Part of a small language model's weights.
Size: 24 layers, width 160, 5 heads of 32, MLP 640 GELU, vocabulary 2048, 7.72M parameters.
Each number is 500 + 40 x the weight over its row's rms, rounded and kept within 0 to 999. Layers, rows and columns count from 0. Numbers have three digits each. The size before them is the row's rms in percent of the matrix's.

# layer 14 MLP up, 640x160, rms 0.263, rows 85-172, columns 0-159
103:491548555451490526477457551538565485565499533507479482522489533553476480545517495500504417413553474453537524522555460554463580524507485510508488492487432414444456550548493467498535507488461486552513500501543429457487464527518486501580471514537519512515479486466498473492493473504545543518465437498496531429501479436472495489491474573501544537504565537507561568532517503497427558584427446510499417506519529504508477450462496613508462402448508509520477497528455497532505487477409413
099:543504460539498520486552554498525526517521546513506523467469493491536506464491530525517519486495522533474510465507517549592528487535462464564583525510560501563562468550492483510505490493508491511458557469504558507490488501502517548470550503548508518492553555548550482527541497509435436514466422534499535432485398451555519533461551575455537544485465453478521485521522461539450440401413529404542422471503429523546484527441440449547487486480418491532466507431521522491433548484522563
097:454509535520564446457474469511515529515437452477425559551464496526400523500434533455456481535499514554464434465477485513481523483515460438507501475552552501522583472536481473527525460491518486500506542486468487419504452479483462512515552541500545502540546549501546538507473527469522475527508488518490420577476512480483509459513483492489533468500561538562456495478481449465527557513542519502516577590546526365551547468556479495494500484484515500525498506463430423483531509466406622
104:543474517525527501409477418584526459548544536534515513614508590553483468469506514459547537465489540495451439502498510572484480571530538510474470471518480469515528463496444538465491526489497481472463512427520478434510551490533494511529493496513535543495547493479515476459521635524412431542460502441475440552520517473502506545515416460472518497507460531436439552465524489437499485524466537517464433416473426530482488467547482464495461530539485568560504548510515521463532498479478515
100:528467477517450583524470501523467472523537493525516530498513514487535485500427499445508467536512470603485455547475457525564500498566490463469467417499513574443520474490536434526440514486430437439531569532541471579492548499464489479503549409371544504467540458543468493455475522539477486505453533516529494507527485596532457441487500509466489524456429597570434554480559529450515520537490502526516507498466516471465514470583549465517539469496442511513517503451496501537483526504515463
098:507505541399439456494548488482505518430551459479515472498454486506484524480507517508469566495456525451482471534453472482463494439510517541486537522530513536492565526491536488480485502499453448545503526414547497421459547538474454572487500554395540512538534530449479498566572486514459498488527510452498472505509497442450493482514607468452573489548446549511453476493521526528527495510508511503471510594568458490506448440484578526546463558522536445565443432460539443496550468567549525
090:485514545498529520444478488457498506537527558554544509530465540490466497565529526502502453592607452459453485538492535552502489553476522503479475513469520513463563518535556527557530477463518457514423553520517555420521481506583465503523435478393500470494558484562517463484522515571606469535460536499553484498496526532427457467531443524498469479516512509516459450464457530545476473447477563497407523486468435481467535478404533492553430512536523451517490511461504514554525481444487502
099:537541477441474500557476486555539518535455448528526569569520508526510546512550505520504490460505507472539449543427453503483489602527486502397470549558554493445458504411551518523513502537488557477474454465520554471548554518474501454507517599535556464498527504469444511581495491537469455538448525534623466509503538485527489518480557459535445470554485516506478585515462521476464454470474533495516488470519470541437539458463479481531456442434516520519434493538541507468432469498548480
109:499491459524459476547454453510556518492452524564547460523506474517530528510529447463468626539507564577465494535467540416544468499500467508497569487482412496542489503512420493509517466440464494517498429463523564503498550500517495586524489530512504511465527556480451531465529455460515540488453473502439474472504586403588453500529493514454477517504535476547475467458499453454506433522556421456532496433520530460549532483517490600485538490512574504534507540513469498490478497530484583
093:465520577498519541564528460431537570490494400566489385466517518470495528511474461536500452506499452490469521504522521511504469503498509525463502542493581611521503492489513457515470507466434456553472455517506470573538532425532466504508516557408564523473520466550560544493396461501535511488522438552568475462467514511538538405511466504502460554483513478522510402524535451566515544502498551529460460523500486470489509460514521482521495502525505586523496474452501450558449533511476486
090:522497465407530423505471437473514428580529528451545493480501545425473490546445499455479500496440497588430520572520528461453548512555548538435517475545521541464487530513526526448531417517457467524463533502511528492559525541544489448465538492435499498509459492471536503476445523481547485426467508484542489493494496409567451524505509465494452528528553521537452553475394560537417480443507547495450507482482534493490505431505553452487504519557532476452479507442529457538521520468503543
098:524545549529500527436389509556461511535492499442502519443528488498548487457483484562574484450518423488450442444526548497499545563476428486523528495525497517505543545549419574487523508526543494565464536580517466577486508425521519547459474485512498453493604419522505463520487469548533479489512515509508522537535486468505429519487451454508431543521558496520460541510495553534514508458474483531495423505453448520508514540478433423469439500552508510485413462457544513504519503518578504
100:461524567522470484489535439556447527462565442532538449525541497448487516579518507463465451471502535571470457526580480522496495517459452444508465536486512469522513489528468450482513508483506488550476492483443535498488510471525545564491466429512551550470512528431454510487435469461439483510456497473613491523554446469553430468480515494475505519530391550488536539420438518541482513526553477498455521524566522522475532499556523623474531496541487469611470465503491569505505493524494529
099:573473531490488520474431496429447549522521519455559431419516505467518483536537576540477562458485551553503441494419483492519475519500471489554513569498512543535436570530473462518507523535493460482567493482457464463516504490486449499446499482508546512435512467486549514497531407493407569530421469514546566565459453560537427514476474486542433488505477514551469489496438430513502458458481515572518502517498511474456506529454538486538544562441489510442516563556441512526475471517467536
105:480503500502529531508473450516534539500501475526517479500517470560466504575456523503542470483481480538489473526517445474505529530496569413488505559563441511523477560496462441529491504477445439424556537474481513391454551560463505507539534545455443487436495505502510511507516541470552535520470545542493431457466530541473543462451482495568533441474496501612537533514530598430437571502488462502491465550445469482507497477408490422480463570486522582525479488521533455551511503470480438
107:475524566487529465474578435546551527514478459451506558524494494509575440498464541475456505539524534412555555584480442437460554483439494435492484535507426449509535515456596565487519542517502518443478566452538499538543531477567513459418537510531454498461525459497477474510592523456515442478487572518526515466496478430424514461532497494497557489484508484489508506539539508471480551465480514488545540471545431471480553458504504492509523498498547437498468524446522508611481488552510503
107:532542573569519484392475541447541560533482460524511515532495428536508500465552538511560499514547617549504543494507497497501533516524515513444433500592453472491462454495460514505490480484503468510482515561450493442472538437490511476498591524496484481483514483492431495527501469590544534417515523572573399415471469499525487566467531507496537518501482445497450514452498545425515589528493475513488462505492513518509514525513446498431434467497491482510422487476493506471437535464508459
103:458506536531533429514517493509415454529480433462514482538448583494417470486499510473543616466507453505467505538533511462492508453572518547496497486528487507502514572543492504480569559481514452577451443526548478542486410544476514506575503493487425524516549528531493515453480518390460479444529489456519556453469460496497559477555539532495466546477500488526514539567467490466512533459513475527496540510529533451521497508483472461448568512480482508461544556570422488438553484589483477
103:526490465538475534552508464509503564501484587556484508461433445514542505456497531506437579561517502496570482501450525510560416512520503526500537500544578562578508496501485572448600461465461508434521467472441525515497535545418501509519499417470483494479477534472490467486487505564492495505525562498495493482421527466483534499538490419468470433505509531463506531515439397512547485498470525477526446481507489524497482539515457477529540569553487473537469472398424572530524515492465562
094:525499530448517493503512453479443528550501495450510450517473505536539480614513480549502410450437518523530458589469539590512543503472556531495482397521532486496542494462492479508499460495463516506480505552460467502460524513540513496502523514490501501415476443474455539436474447526532596484455479436509431512543541534443511448482468518490481570511531470525484524468467472475475569517505427459558476534585416555503515508563533513489518588480520526477398436493509491469514473441534494
097:526441515531465474465520528561515566440452543597449459465559494527504525541458466512459561545455484534560540567532536498522543480426388527511508465464516510529522502499427494463513428493545539465484478520485477459426486493526542520499496535542530506546476418404540444492518515487554488500471465532469499503461518532496527496543445505484458519491504600465516547505454501488508446484488479431536421573483472467464554472547535465525566543460596526524517495485531537538533445447474537
099:447464483512478540456452513450551512514486462466472509534514423542528482450457379490500474496583528588489462514448500450489465496539495510439560540498507493499480478482517460563547517481535536540478513504493508517512527466552409460484471412440513629505523576422529541578453517519565466451500525469534505507482533509491548532435496457526514486487531553538512510486541507549509471506432534524494520496538414582587513507489473526478490445460472542539536481511564457489528488543447473
101:462528434541417500548492476483438564462501559485489462498552448433611485479551561509483483503510478462480488525566483473519443508495537523491525515484574467511543498479504516475606513462539475508478548597431474518505537432534520512494459440484534476374552497461458455459505481500488459555478566507539494514455544574480471515514511490488513485535457514391526501560469496481569548480508503485505465463487469539567497572523499487504444473502506506480466498584448538462573496502506450
101:518493586496536441533527453544457495517513477422529455467515531472488486511550481523466549494506528517501551488478481410523505484461466464506478592525442530490470550443423436528410544507474512506428494478528481475501408497509479518500561499547538512479545525506514536535482482496578524501545505476387518497483470473470557518571425512456494526468449502593585504418510521491519548534417499481456455553498540544495425490506554471475471555550507502450524485488529501431534496468569459
096:541449567486488487411532565544578509516423535490472495464491466449465567507551460465409486516506520559477551574497492399527466529473482521447461529491519498544548471529510485472528431477597448541447495500459521539498489486503490495579496473465555569499518497512567539485537515479537478453418527448552493541437494536527469557393546510511504535450471519463490523471519542513492512439490489493515518559533497514516559496485454499457405479489495480553543582518536542497517468562523511
102:442549463402571566473481522525457409508499528515454480565523497558463596530543419488427469558538512500487488513468499563548513536517489492490499535582462519509483496509544484550501461421510446492542554424499479530499494486529518483459514484497528469482457484537478502580528431587516538485457504485482498507481522398527504521491520474639490576438499435506504513488537567529483425558520493488471447536518540528529499518459504559482494567475543524473493517520491515500461525482451462
105:511547471520516522456391520521520435533483514528503555498566565518448471526524559505518493474524589507446524434499478528547464512481580488513397526478481421468541445557494507461560511510480516469467487533449425473493478493384458434493505455536515417499503470459535516536501537493434480520465487560487516502424522503535442481534433450430493552490503587479570564564478506499477465475538548489441502426508560480546532528481463548456489498474509505515488464495534540544504487485521480
099:468493485539497548489496463519482499454498628486497463526477535511509538495488567466536471474480434485442489539450500573416557501485524466505442546444444522449476517458486513551532475578506452444436575457525449535461496453527428506469547530511456482519557471376487513569492525478524405507490510529526456486515480557512499478503521418567447537497453534481485488502465531542486528487432474538505498503518528570515562534518456480510536520465488517533487461559376523451515499495544498
104:435499544505465512478461415526571441522489551542491476549502535483517468524488547546539510491536554506465554552513547477478529513463527510501501538528457492444560446465515522485501446510476545520443470408456473414554519469488478523549477523552480519449542470480581472478497508493549541462482510469530479497523501480408558525515480512506489551415450533501508571495483545492461516557469481511467557454471482536604473530521546527632508487510486511564480481469423486399467589505483514
106:453503486510424553453509575449541504470487534431428516477540565476419483502543490557456514476549446480515534592432499510464493512539452530498457490535522449520487494552516512587436463498489545529378500506525488480549536489530497480450478500461494511580500502513540529561487438484455498484457580475487495496533503512476469503472478476465468498438583500501448483490517510518516549494469434504478399480503517547546514517479473618498575475489492496480406472514441459504508512511578555
098:497458570499521495521464490503503502449501458576518558441477548439505484516455479468438540508486467571446606557572549463453474532509461506495456482419517524564434559492469491451520500495486518438510579516519454510501500523525487447511452503526525540524513437541459469506538445551458493570471475534506553507522489482564456530487479498507566544535567481498527491428525481472534564451460521492516515475447463530512552491454495539567544472496516560538484428391563562456454507525431515
095:498521491590492511541447517498512492435486480550541470451514525468434552522528512520546586431439509456532492432524510504500535468493418437531506552497483552572510495450491429522483544499485498428541516456497500438511542500490461472479449453510508529499477424569576454574502426529506482474508439433515445452522488502473461489538503456456537513493524444527492562470472470577513513520453479561478480450557468561520573521496431459511561538565536580538489535570510464508545485480514526
108:612503472513552445604442488484559513489432472497491512466483511505471596475562463531453544534500528558501441516491485454477489535530469584464483506496514521440427523473526449497496509513416418576470535467479528550567543529450521454458511488543515464460472467547466502506482411520450594483503529484539476505549472535472486542515478504551572513526513529441426511466502475481496503524433547540516521503572490463523437421501504517511514445471510552479499486509474510410521492489539450
102:503524534491545525500499541475582535476494561527501383519509538522503443483532500465508446522514494517553527469472468465549529525478539507516502593476489458489468485495583496493509545444468509558480523420525440479503561464448500584423477501490569493496497537544476382519477532490446539466529498413489518527528530501490439450532538572543493507474596494478440490487491513549422489575505535485467453478474501462561519490536435496538508530568536464502509532510496523546577471400489524
098:424580519483532490515444446476405527572494550450482602466487487548552433427537526486497511505535456545522598472491504481519470553513489522507469444459516563494539498539495514532522546454501473426448517557536481550466550405486503451553546433476533510521538477456506517503494469509484586446488437491480492479451544525516502493521479445515527594501558524500447522475464493491524526479508471528499434493541552544534590519446499484472453499458525462492558500517518440474490480544447576
105:493515512479487432508508485531515437548465454521456468487535513559554467497484433452562528497527498531500468547499504516475458469504436482434545497479479529550511456562501480526572520481491462463489499535514579467506524443535573488493521442462479528556528435534557427477534515533472522467477513534452503459443519427482494423479450616457486523500455513452467477490549509495508462519532473514509417573633551482498531558580529480461457438517520461437450559531497527441558493500502525
097:517543511506496529552607464588502530603553522512498529478499535567560448516470596457504460474485503444498487495577480490516518527499496511486482577540454471467509498528517454527516470480486466522536522484454561453569518538469566515558540451488576431481565505490488450483422390507471450472439479538509497524559446538438480451451565474453503503515504442517522440500481486432502507486463507532520471528507510549571455495505453472519436437565507521529491487470475462515500463532429482
097:423534531487485555499498511533489519560457455538453492480467486494559497479537458470460451512532523451445504595513478463522486499517464472539478539540510530541464522423440481555538469466519573449482549488524487511581430532498460487474533489472565483429480505523520495447477433523491512464496488520523419529484437469463498556496553493559565482557512490503494569488553562553538500478428465467503488614589562523520539456383498532542465508559488509516492487532519555571532524496457481
108:462518469571463495481520549434487547467486552580574501546536471425473435576527506485531499468566476572451421514521437485571494492469485531459492464490492434547588500573539551479512500595398535503527517530497520500525516440464474411484549538489503546450508491499501499461523521448488419444426520499548540491547507518539517499477521519540508424531580519512467531542459489507487492539514469433466494487426417488480470516510512430526512496544496504492502511473550540563519496529493499
101:553517559508528494457436514490576471489450559472534512488563514462583478575537459447526481448550445497509453437524450496564511428509477446514553575513497495552480557541445523467506528480463546519448501604491530547451537419484544496484443515488482489442445470509531471552553519496489556521567501454510473515518476501549507455481457512482525435441516443528467454464477618511528471497477540579466450526489460532512524485503482417450472456492519509473456556513462500466550459500481532
096:494460482605507464560484498499501490549492493468507479507510500547448518491465432529509457503528432476538554491554498542477481452540449433475538493531474492476446472530480523462497485492432536523490501458486539517491497506488394497496516472480520555522521520485504515538515546485523472562502509477545399541480543536493549475621481528487398547423577471510478462529494422424463552481486514460498522555515503548435509553449474483435534479487600513513525507502593541414484491580455499
106:489480481542456544456470488488489397605439461502553497501458502537541561546467462483510474531470544514470492463512482479482473527467512564464502532465501547551445452478442518554518489516537510450554485455498480451470483420533392476486478522537469460542504480507472503556600483560575438583542479407415489466553503451510462519474505510508506507499531438502494487488452519498458453529576517515457507500536487513483517451463504484520517523508579435510521559534529544541545393473518537
102:392584502504516496486502552492538457492465587520525480529493490485475456496536512445433541483451485538494501438450508505568537488524452545506417510502486487486449465508586475473471500510458489537544508499522448522561465454513532536445540432578486480519522539494480496408474540495562538590549473492436439544422472477514470507530469584531515527458587448473502472551496555440481460496490521439501536412518491523531494540467529517515454507486531462484433545494471510579558466493475532
105:496509471545442499562557444496472477463472436495584497482457482472483497460528519521444494481520489535540527485508500487503515562424544481507497519535516456538553437482456471568520405540500522567471466465491479500569471476516546549496514495488463405528501481562425522469527499558512515389478559406452515442491459507464448481493555526509484497544548568487355457489502489493515488470520542517546495475516527468473567499552567495472528525523536467449498553446529488513518512422519567
094:518551558481436491544539526454542502494510557527533492454510485489481459554529438467442474505484441491475505479464486520427465506516491520482466541514493520476541441486428464480489537503538520508516503487554509513487537564453492501506514444581486559524517474471620503586500426566455464468476452411510499560535588483473486469487500518501484428527444514550472483492495475494519572556483477461437547564452514433514506513448533559416494529483531514564507546409441520458578429521496503
101:568478497525489522527561481476470540488503545525479466499532495517507512495599512536544467522451481467411521481440490510495508551489499604450516515509550451531523490461507484532504407540476505496564515506476456484451505460499460554486497498424530506530533460503394467431517598498519504459494508413512543502536540487470464588569498508544450503459430569496486502509557468543474470456472524542565481465482562500581496486551546501510526452535526510493451509436475516497522355515511482
102:447458458467549530489505465472521548468538484510493492474565559522518495413545514484512463504484555530485559528518563495561501431516499513508425535508478470452565460527443469507441479465497445493490453468509556497555535432455530495509568441485404461427471495529531472484490470505494446410507531478490474467472515536472521378521515510453512487509442431478526499584476516550509491555532450502538522510518517492562534502507585507504465459595496473423477539500556503551460519514425576
105:568544499485434605490464499484496540506469512393563494532578494497476551482513533534457526498478477475459526465485478489573472525478543530458450502457625461489549509576547457537516506507511529428433481457559571533465493478469522505480522513481492505450483435475490541556418516449538505480490506533542444468455505528488479478531419505495483506541501494482572430546468507498478547528449546478510573430523503446486481487463509505460459540437502442594517477489524513508472416536487447
094:565579529480507496498494542504469408529461500484467512519488476474532477530533549457516440531404449468511441460513512481532494461535538524417476439507539589488566522476481538494456486522483520494467472550549470499508590569513508504527543570471472523465503537536496503397520501531506493420407498511454482472481497491490474534435496505499440520512475578515424431533497484441531475559497477547484528494555534522503511469576460453522563572554450490524427474411561484510491490543480476
099:537534613505597540520514516514548586513493500439483567468502442545475526423534470476433450458504491533462518456533476519524502529497446493509460485525546497490517546460515482487465508488449491513468441536564490451437561430464539492478458477572476467505490523511507583500471464566532427514483463486491481495522557474528480531516410439472502524462507532431443486437536456501518476541506449519458533500556564491568484523524478458525489486524453535568535523477409417490450544431529508
089:444541446548474543555563571515492568519463473497500536611506459449474525468505484483517463482534548522549542540501490450520501563504490468499464515516478513474523508474481476459389489486503473470546562479486422443445486486455558508573523503508550472490488545495550517515546507554511496502498499501455444485481417502540477498462479524569498529432529542533475561514487494490504565629498514476557491445498485620469465552516488514489477460513505491586473566511508470418432475454452527
092:524454565483529528473527522552458601498500478512517535529591507568449469549483536483486458552536490553454463612434476500468466452573458521502448525509509457490521488468516507457503494529507488479450449457454527494511540494490474460465530385493557480504465429473471535509560482420459474526509483488518533528437522587483483454598499494474488524493552522523519490482479539501551465462499525497507490471457483463529473440508487378455496515488528612499476498549564551541488514564488545
101:620477442496485567512551514478513502544494455499573504511483480534567533583499494483459480515568413535545509490558429428430465418452544521469531503480597496484531491540566482487549491422472520469489509513515542513457503536501539509512553442438543484527463507478472487480523522502415492462492526496505485463601510512525459497543477463534502442510516521500520456484487402466484486516506510491474441420575433501518466458550535569507488507466543561497430569522499493470508459529514477
097:450531507534563534526474501471439530439487454467475509541518474449444442455456443428496533450548404542455513531553490507480541444459513434527450504587515470506489576540498503544508496457568536467508546531544474537553513522470486493504508471492528523463486530470465451509493505489459454469524476476564505525508548527541530445575549524427497556523460473505569406531548462529538508462556490483546467455462501429483509465525504510503559472470538492573520529473489479642527513448509559
103:550481530413430514478513451490399554505553497499497599537501566525517479510508534471558543433512521590565495500535509498523473499519483540525499438477520486469536450493402423492458458517494528548506534501542425480499529528506501510475545493554561448466531491452477572535492376446520512493453534496543500522473475502489483554494514514449474555471424567513523565552566515408469483438474470528531496488513489467493474472428516473497451441535512523508503485512506547422476459544480512
104:541494481469476449546563458500494526504477431446523438495547553461439525572540410542490450512445490478480426509470487583568578565490513512496474484527548479488504498540555543573398508463529465509549538488554443456483540486521488471497466507517454471498499475505544524506517544543490497540457510493530501462484529488494519476546446491507517584550506472528439526457469544504541528498486533485471516500459569466503461499429499432484409491486504523505501509450521502542528511567330543
095:545488494484485577524513459368488569529505493472481497530571527454549445502472499593453452489428490536466485507469532519551539515532511477551490420509514493435467514565538499526473520525462488481437475485515479502603520551521487490487467451455458505412570458403529465478518444542569515542451499518529524502459526496508505557527569515505547514490531430508530568457566533529554498505477561497463453501538493528493610513436494500541515478530445545513495517492420450498503478488500499
113:435494498554460516489598438507552551487533498653525509512539511530543499481537453463483478512515523566487496499491498526535488460527477514418519491535500498428497482535548475520468463545463510468490468543554477511509480527505536570479440462538507500458533545396546562443501411545492404502475480531440419502481493466466549496488463475468478481458545570473553517476517584529473496478506457543535475558533469485489545521512493469420509465482529509541461584499507567522479515535509421
108:402490513439450479475510467467502473484414503481469463486516471502533492568521470491524467521581484492573508552506530489489484496513528528467503526575538514569562464545447454553496498543471460474469470499489454470503533441498486504473543423500513466536627432497559536566425565505499481448524481529509573527570500532470540561473497569474511436484445488528496413567429522505487519532435555541456505489466493486450424529496510500468450521472464543519508486541495502541409450482470503
097:458555490455485484498473504553523533472481513564528509482490483487561528564535487511507548414541390540500522524592478508535497575565475464477498394467495547526462581543433458530512433508451503412499509558492455527500516528437517516541516458493531482496532519508437462440533511509478457478551498503461455503439508475407541477479464583513475549469492452437491510478474506568554487547494434437454472515523525515530486508494495569494477510497471551507474559581525548571493447527526536
106:504486512534523575542498518559559505477432510439499515453509449430517554565490500516535458458495427466515451461434515585507627482586483512562563492482504547558487484490500479527452454501483514465514535466485469480543529414511486523511482549509510461469447488525575494524492468619476539451488492519562574528530509425511525548462460479533533489475482481457436550473526511464538545470498427493463514488495572497564514509526436502533526538498518439461488486500553502448480544524468576
103:528510448563517491507470519523509544556475504461463511574467547493435549557541509460469512462534502514459522432476494535456473489527516527535535455586512447472539488482512485539543434499515569501515502554534435490540544489572526548547424472522515506518495525441441442489470421504500512497473565560516484475501490405384479532513501492525509474500472459550428458504469545549487496421488525542472464521428476499518473431522572430459491577565496498462519572578467452459502534520490462
102:439478553504560518514568440560494528466524528444450435473500520437484470552534479488520478523500398452467487419521473564559454496504504524559546472560571540459485469526484478506589524480563537480433534476445483524460458444504491502503587499473537591502495497476560454552516465451539546505492471535429478440524489463547539507471568475560513502446493452468484579509489537522567475498552524478537472544492564528513527534465469511509536479555585465505522471478439491527450514546487481
093:501421597494510526480410511483493512520525540479501477510523459483486496466482525521413485496441507483552551605470409539508470485500489515485461517537549562480491528585472473497484486564563520506458535516480478567537583530452567507507477453509511445453464488518456494574542488507492493505490441537485481483538472447485491475539386517475471523579499531545551486534465468431554445540519431503537439462413490529516526528504477522488464573491477439417505480486481461492564536459509463
097:465505543525512537565509401500524495507439538514520554547512510511536465556421489437534530431476465556442544481465517461472496530528498536484460413470541508526441503503478584568488512443484520476466475512543497512534498467561557460466457444588474500531497440512458532559445487520629531378476492500500576492477536519523501510534526400481446500457454540527499531509530511505582543536522516488480488529502488444562527426438505494468487475490510480441482505515486520463540518491539470
100:519467535541494500598476444528608593509499445481494510477396450465492482514460456531506521437511491397546484441555442504558447459536468538463452401500517509488474475513486475549496485525503473499529501395445485540466538520473539498473423531522467531487532504487477470530498547475475451521440490542465508448502477441483492445486473473509525488493521504510532528463507516576468507585514554517487525568511524499559517525552512576514482508530501461529521561527454580453494598497451483
102:487542587523395553545564501563455513514539582463503487501487475442437476423566549452453514500538516550487509549468436444476461511471456508470491484506477444533532479538537439433518519508477444522474445529449481487550510446496550444620523522498456483516526511514492456510498467514507491495512485459511580486491465493501455458508507565561507556521481427498504517518491458520510468441457475544491415481470443480537474534470568537465598530477548448583503516504574521525510488533469505
108:564469583468516453485577511532511555516489488524439477516525460529476435508537486484475477428492440509499565478472484581465419508433503547503440485521483423449541465505528486541501426487453559557546598425586471540563520475510502531429473496526502529575455439493512460499469540607550532545460506483472519491535514526473499451457479441511548540521494446470482522455499473443438483485508516530513489507496490512501523431516515543451529483482542513537442495518553534521449476565428494
106:495530437494513437471486510540530572479430448580518594464514582432491437540504495448468496561479489497502528476450467486546537521451490453428424511508569501538483496504516452493496535490568518503552502496544412522500508441497470515441486512405584537591439445485470525514481494508501525551540498452501535531508528515486477538525461485510465448487486521452547634494488491458522503516478570509522501492453527580530509499499494571490516435543526530482471581458451478546498534477482505
100:514454590567486461498421513516530529528471483466522540476518479508499472480539473490608402487547550470471514469542477430534473522515463474400474487535532516481492560502450551541532519486507501573543500519554494529447459497491515478500452483480477508475485442496571493451515480477472447511497481469516537579524505444522485442431468549487561564430542455523506526559550506468472486427419570513407492501480589536473477488487502463543523514453529541468562544479515515465592463475530523
095:457572450513488597513488441584444430477511501535462540478538509469535432500535497440542493513565471535502486506458507544567482522520437515479520549589537473526518486505516438436495457509526490503468478484464531522509514545549494484545473530401475451509474460520544473444476534547519445533459464489499501488461484495552468548531520516509525514536489488491472524571456525514517492499420459538539455561544553434424581431468586486521420501554481462486420510510520520527501531521592448
097:517587551487501434546452529523547530519506486511467485514537436572519495507490501518469491502560511458499522487441440510452537558534536487489492520468487524577526572539555449591500571486468417451432469496512494521508521454508477477510534467553507481547474506535468506551536503482497501505511460590508554455504490531445548572454557477472541517530487522484437540487469533527459439504469412474516501531379481433507553424539500457502511507431511573552439521449527455510536471526467432
099:506465516530523547429442571499585475478495539537509442541477557533502585520474570500519487447562499447551447438507497514424484510517456481540506473465500421465476456456426462551490564511500477492544512424502455538524578511504553564497397474544535482486539487514525526559518527438539500490429469471469518555447536529545532521404480546519471462484393508518487454502470495509501495500499497541452477573520452504496514607512495524542503539518499496465516471513513453547482571500531481
105:508467506505496517498494593522516498531500470430441505544464506458493505498455475507472464553544553503464444462565479449521509552563478514461500553493514573548437506494546505463471440523433435513537456541423488489467447531447493471428534479486491463523582478490452505549513518496499493507494534539511456521566469546467516517483519508485504522525489506556529424458439558494522495600591463460478474425531475527566441422529615464525473467606447486458531524530495527554499520485492526
091:502485460469504502515529498543492440487464523439476578522599584482532492467476435480562493469506446471534510555416535523509520573561454445553541538473530437473528458435506565543540477526522480534507523462448435451451503543476484535490471447487492537494459513468490548469507555493441556445394448510560518440507473500504559510483502549472464487528530474465531439549441483517506478492549526498502476487461514490454563495496484557545590489502561467411530469461467533463477539541443548
092:478541534493435545527494535542427518452596420520458496412481502509492417536490517505507564518492462432437545520537462498507504489551500505465488547510409536471475429502541500480478406544472514490461421538483559481500471512542440436506494516562529489455467501511487496555577561508500499467495494519558439485509510527535484487522499566477535526487481499491465559515465485469484433514526425497474530433500496544522479461571562514553497474525435539502549525418438504560477516581473573
100:483578479536506541496496515452501525507439489556402558541518452550423498521442496431549531520495480497448465536471478578492512473494466481557509579491515560479517497491528478448483562489520462410410561464514509558498479512538455517486497525515547436546462431532518529454536478543515456555498481579455468531456453524460555546491476509527477472460532417510507510421440524557612501566500518567486441514477521512497472474560488533481492494473486541558503476484442510566502459532495467
104:419502511525477503487484503526512464504500494495501523569456482449462511512450513481525519460581548478442468484477400523446508451528582465499477573456514546556536520531542475498507502512601574477524499449526465550477462435462533561515547486528515484489538511547536497530477437540491531423576488427539478507496484516514445546501483610578518509487461456448477455484478497451467468503373540504534469499503496526497453483564505428425543529561463438495476501453508524480479467447482470
100:494548476523462566546536442550485482497453460515521473506495554495501458583532526500553556545499492470520421505503530483457500548557557488511461465413488526537500587532560504488489569580554528582438516435552539439501505553454481581468476453518508472460469538493479541480534560512432476538502508508443471468474518491494571435513543473521455517514482424464475510462508543498546564518483602559436424504496490465463479524522530462451482548463561461507461494479509466455464538526492542
098:514439560449507458461467525481544540478538500459491496554552559480447566469472439488462476472524452428518555538449486580544565466552516482521511508476499458528514467462486527526537470573424509427452474452420487522465528442448518442523468556470486468447472484593546464466548465545475487501528446496486455531445544501422513538497540562435439552532490519509428529544506470569506449560532556520468561484544491517521491552498522457525499524507497492481487524496386507499510497526485548
105:518455523528471504536522583496595452521486525543502442544483481445451511577491407433538443525490559482432545436513522545479532478494517489489523521438538558570507473513548422494481560466438482438483490569498453445507496502533475496440483499460467526487450502558508516512497542502530537485491450420471539500478542517475515487526457533587508470567444507461528526525484520489496523488443506513464465564483547553515529527483493493609515435473490557455552486497557507551384499470549494
099:446491511552564580464488520473522505507446457456488542447492517477395485496459463503467544472538444572556460497514430471531446534469543498535508553450520484583529490395490454561522532533493512434465485582494513527499506474522543509490470506483494514576523449531473489576475454516467492484527473489513496421506590482530561477441469460464485550533508547440555536563437504480455554526497468546423524484556499463469506488518529547505535482449467537543554509528470475580546496427496480
101:492463483505452472467462522513533494474558549519461417465491417546509402548444444519515499561465458485487450517493547467488492527536498553541594481439565531462489469548553561546479515606437447484478465461490496460467540460455435522532515510471507534550496465546530516536511473452474533481461549522505448478534501507535459526485601465518547472504489502480499492542485454511580504474444494477458493432485464574559456577589490516525473484541470499518520562480457509511559523537462434
095:508500461548492492514510491500492462527481451465521470529520535588391475539442477473591527458501532481471527452496464459522584508439449552468501516452462474496504477508430430458372539463540532485415487489542504499489573517529472575521500536518526510500477502520478458453490540474494551526524542517485526496531427414482522524457456548501580509531472589499524527473481488510509454465465449536440473497544402554536418528493481493510460543509527475476482519523477525537607535530518521
105:561484525479529491529464521544460442543494496479516516516580548515466446445460481473465454508490469479500423468493515445541469539500529584427470507423491494497581482519499475503519525549542438560494530532480474422525525459540456547494511440484455520432542417549468525585505534474554531496514512481458433495512538521547545499503541566489470507504475506482482554452475494500488516540490464548467454479501542572441485441558441552534568564586454501588525442469538550493498476454547549
114:486510567475523477421523419496523482481473488532491484456482540548498478512551455513452472442467414534525474481554434517538463521555508469475510584548497494537532484560476535549533525495507549528451503473417397568454516504471548444487522544522552482536537466546463530473563565591501491496511482482438505537501491483499470567484490481506433491555538492465520500514467535538460411532517544510460555539454502496520494447424572499505480480465534541505513552625501479485444463435541483
101:436471471488460508546468464552431533528539456468478499490489513487516480496521489410514564463440486420533505530509400505488483519528530473499572515498484504455582589470489463559541525509496410494467541581561485482440533490429532451488468456506461508530543528536454411520497454481562469501533511530538492422518566507540554514471557452614482502525456583462515483465510545521498532497476481541511548537451547463503443514492563469487554505542537441497468498467554521500495501489512563
102:560550488510512476523480504492541479567477463551536502501510451444436575553488501507466473534438477493511517552540479448523473508586503552456487534556566472532493479543502471608512412463460469525483464443494507490547530513476495540549420463533520545492545445503505502520475486528479450494535555473548492501488429549467422445503529528563444496448540478548496466463487548522524426426510589539521508530463476461526544586446465523461504459521533468517515607458461538489534495531435478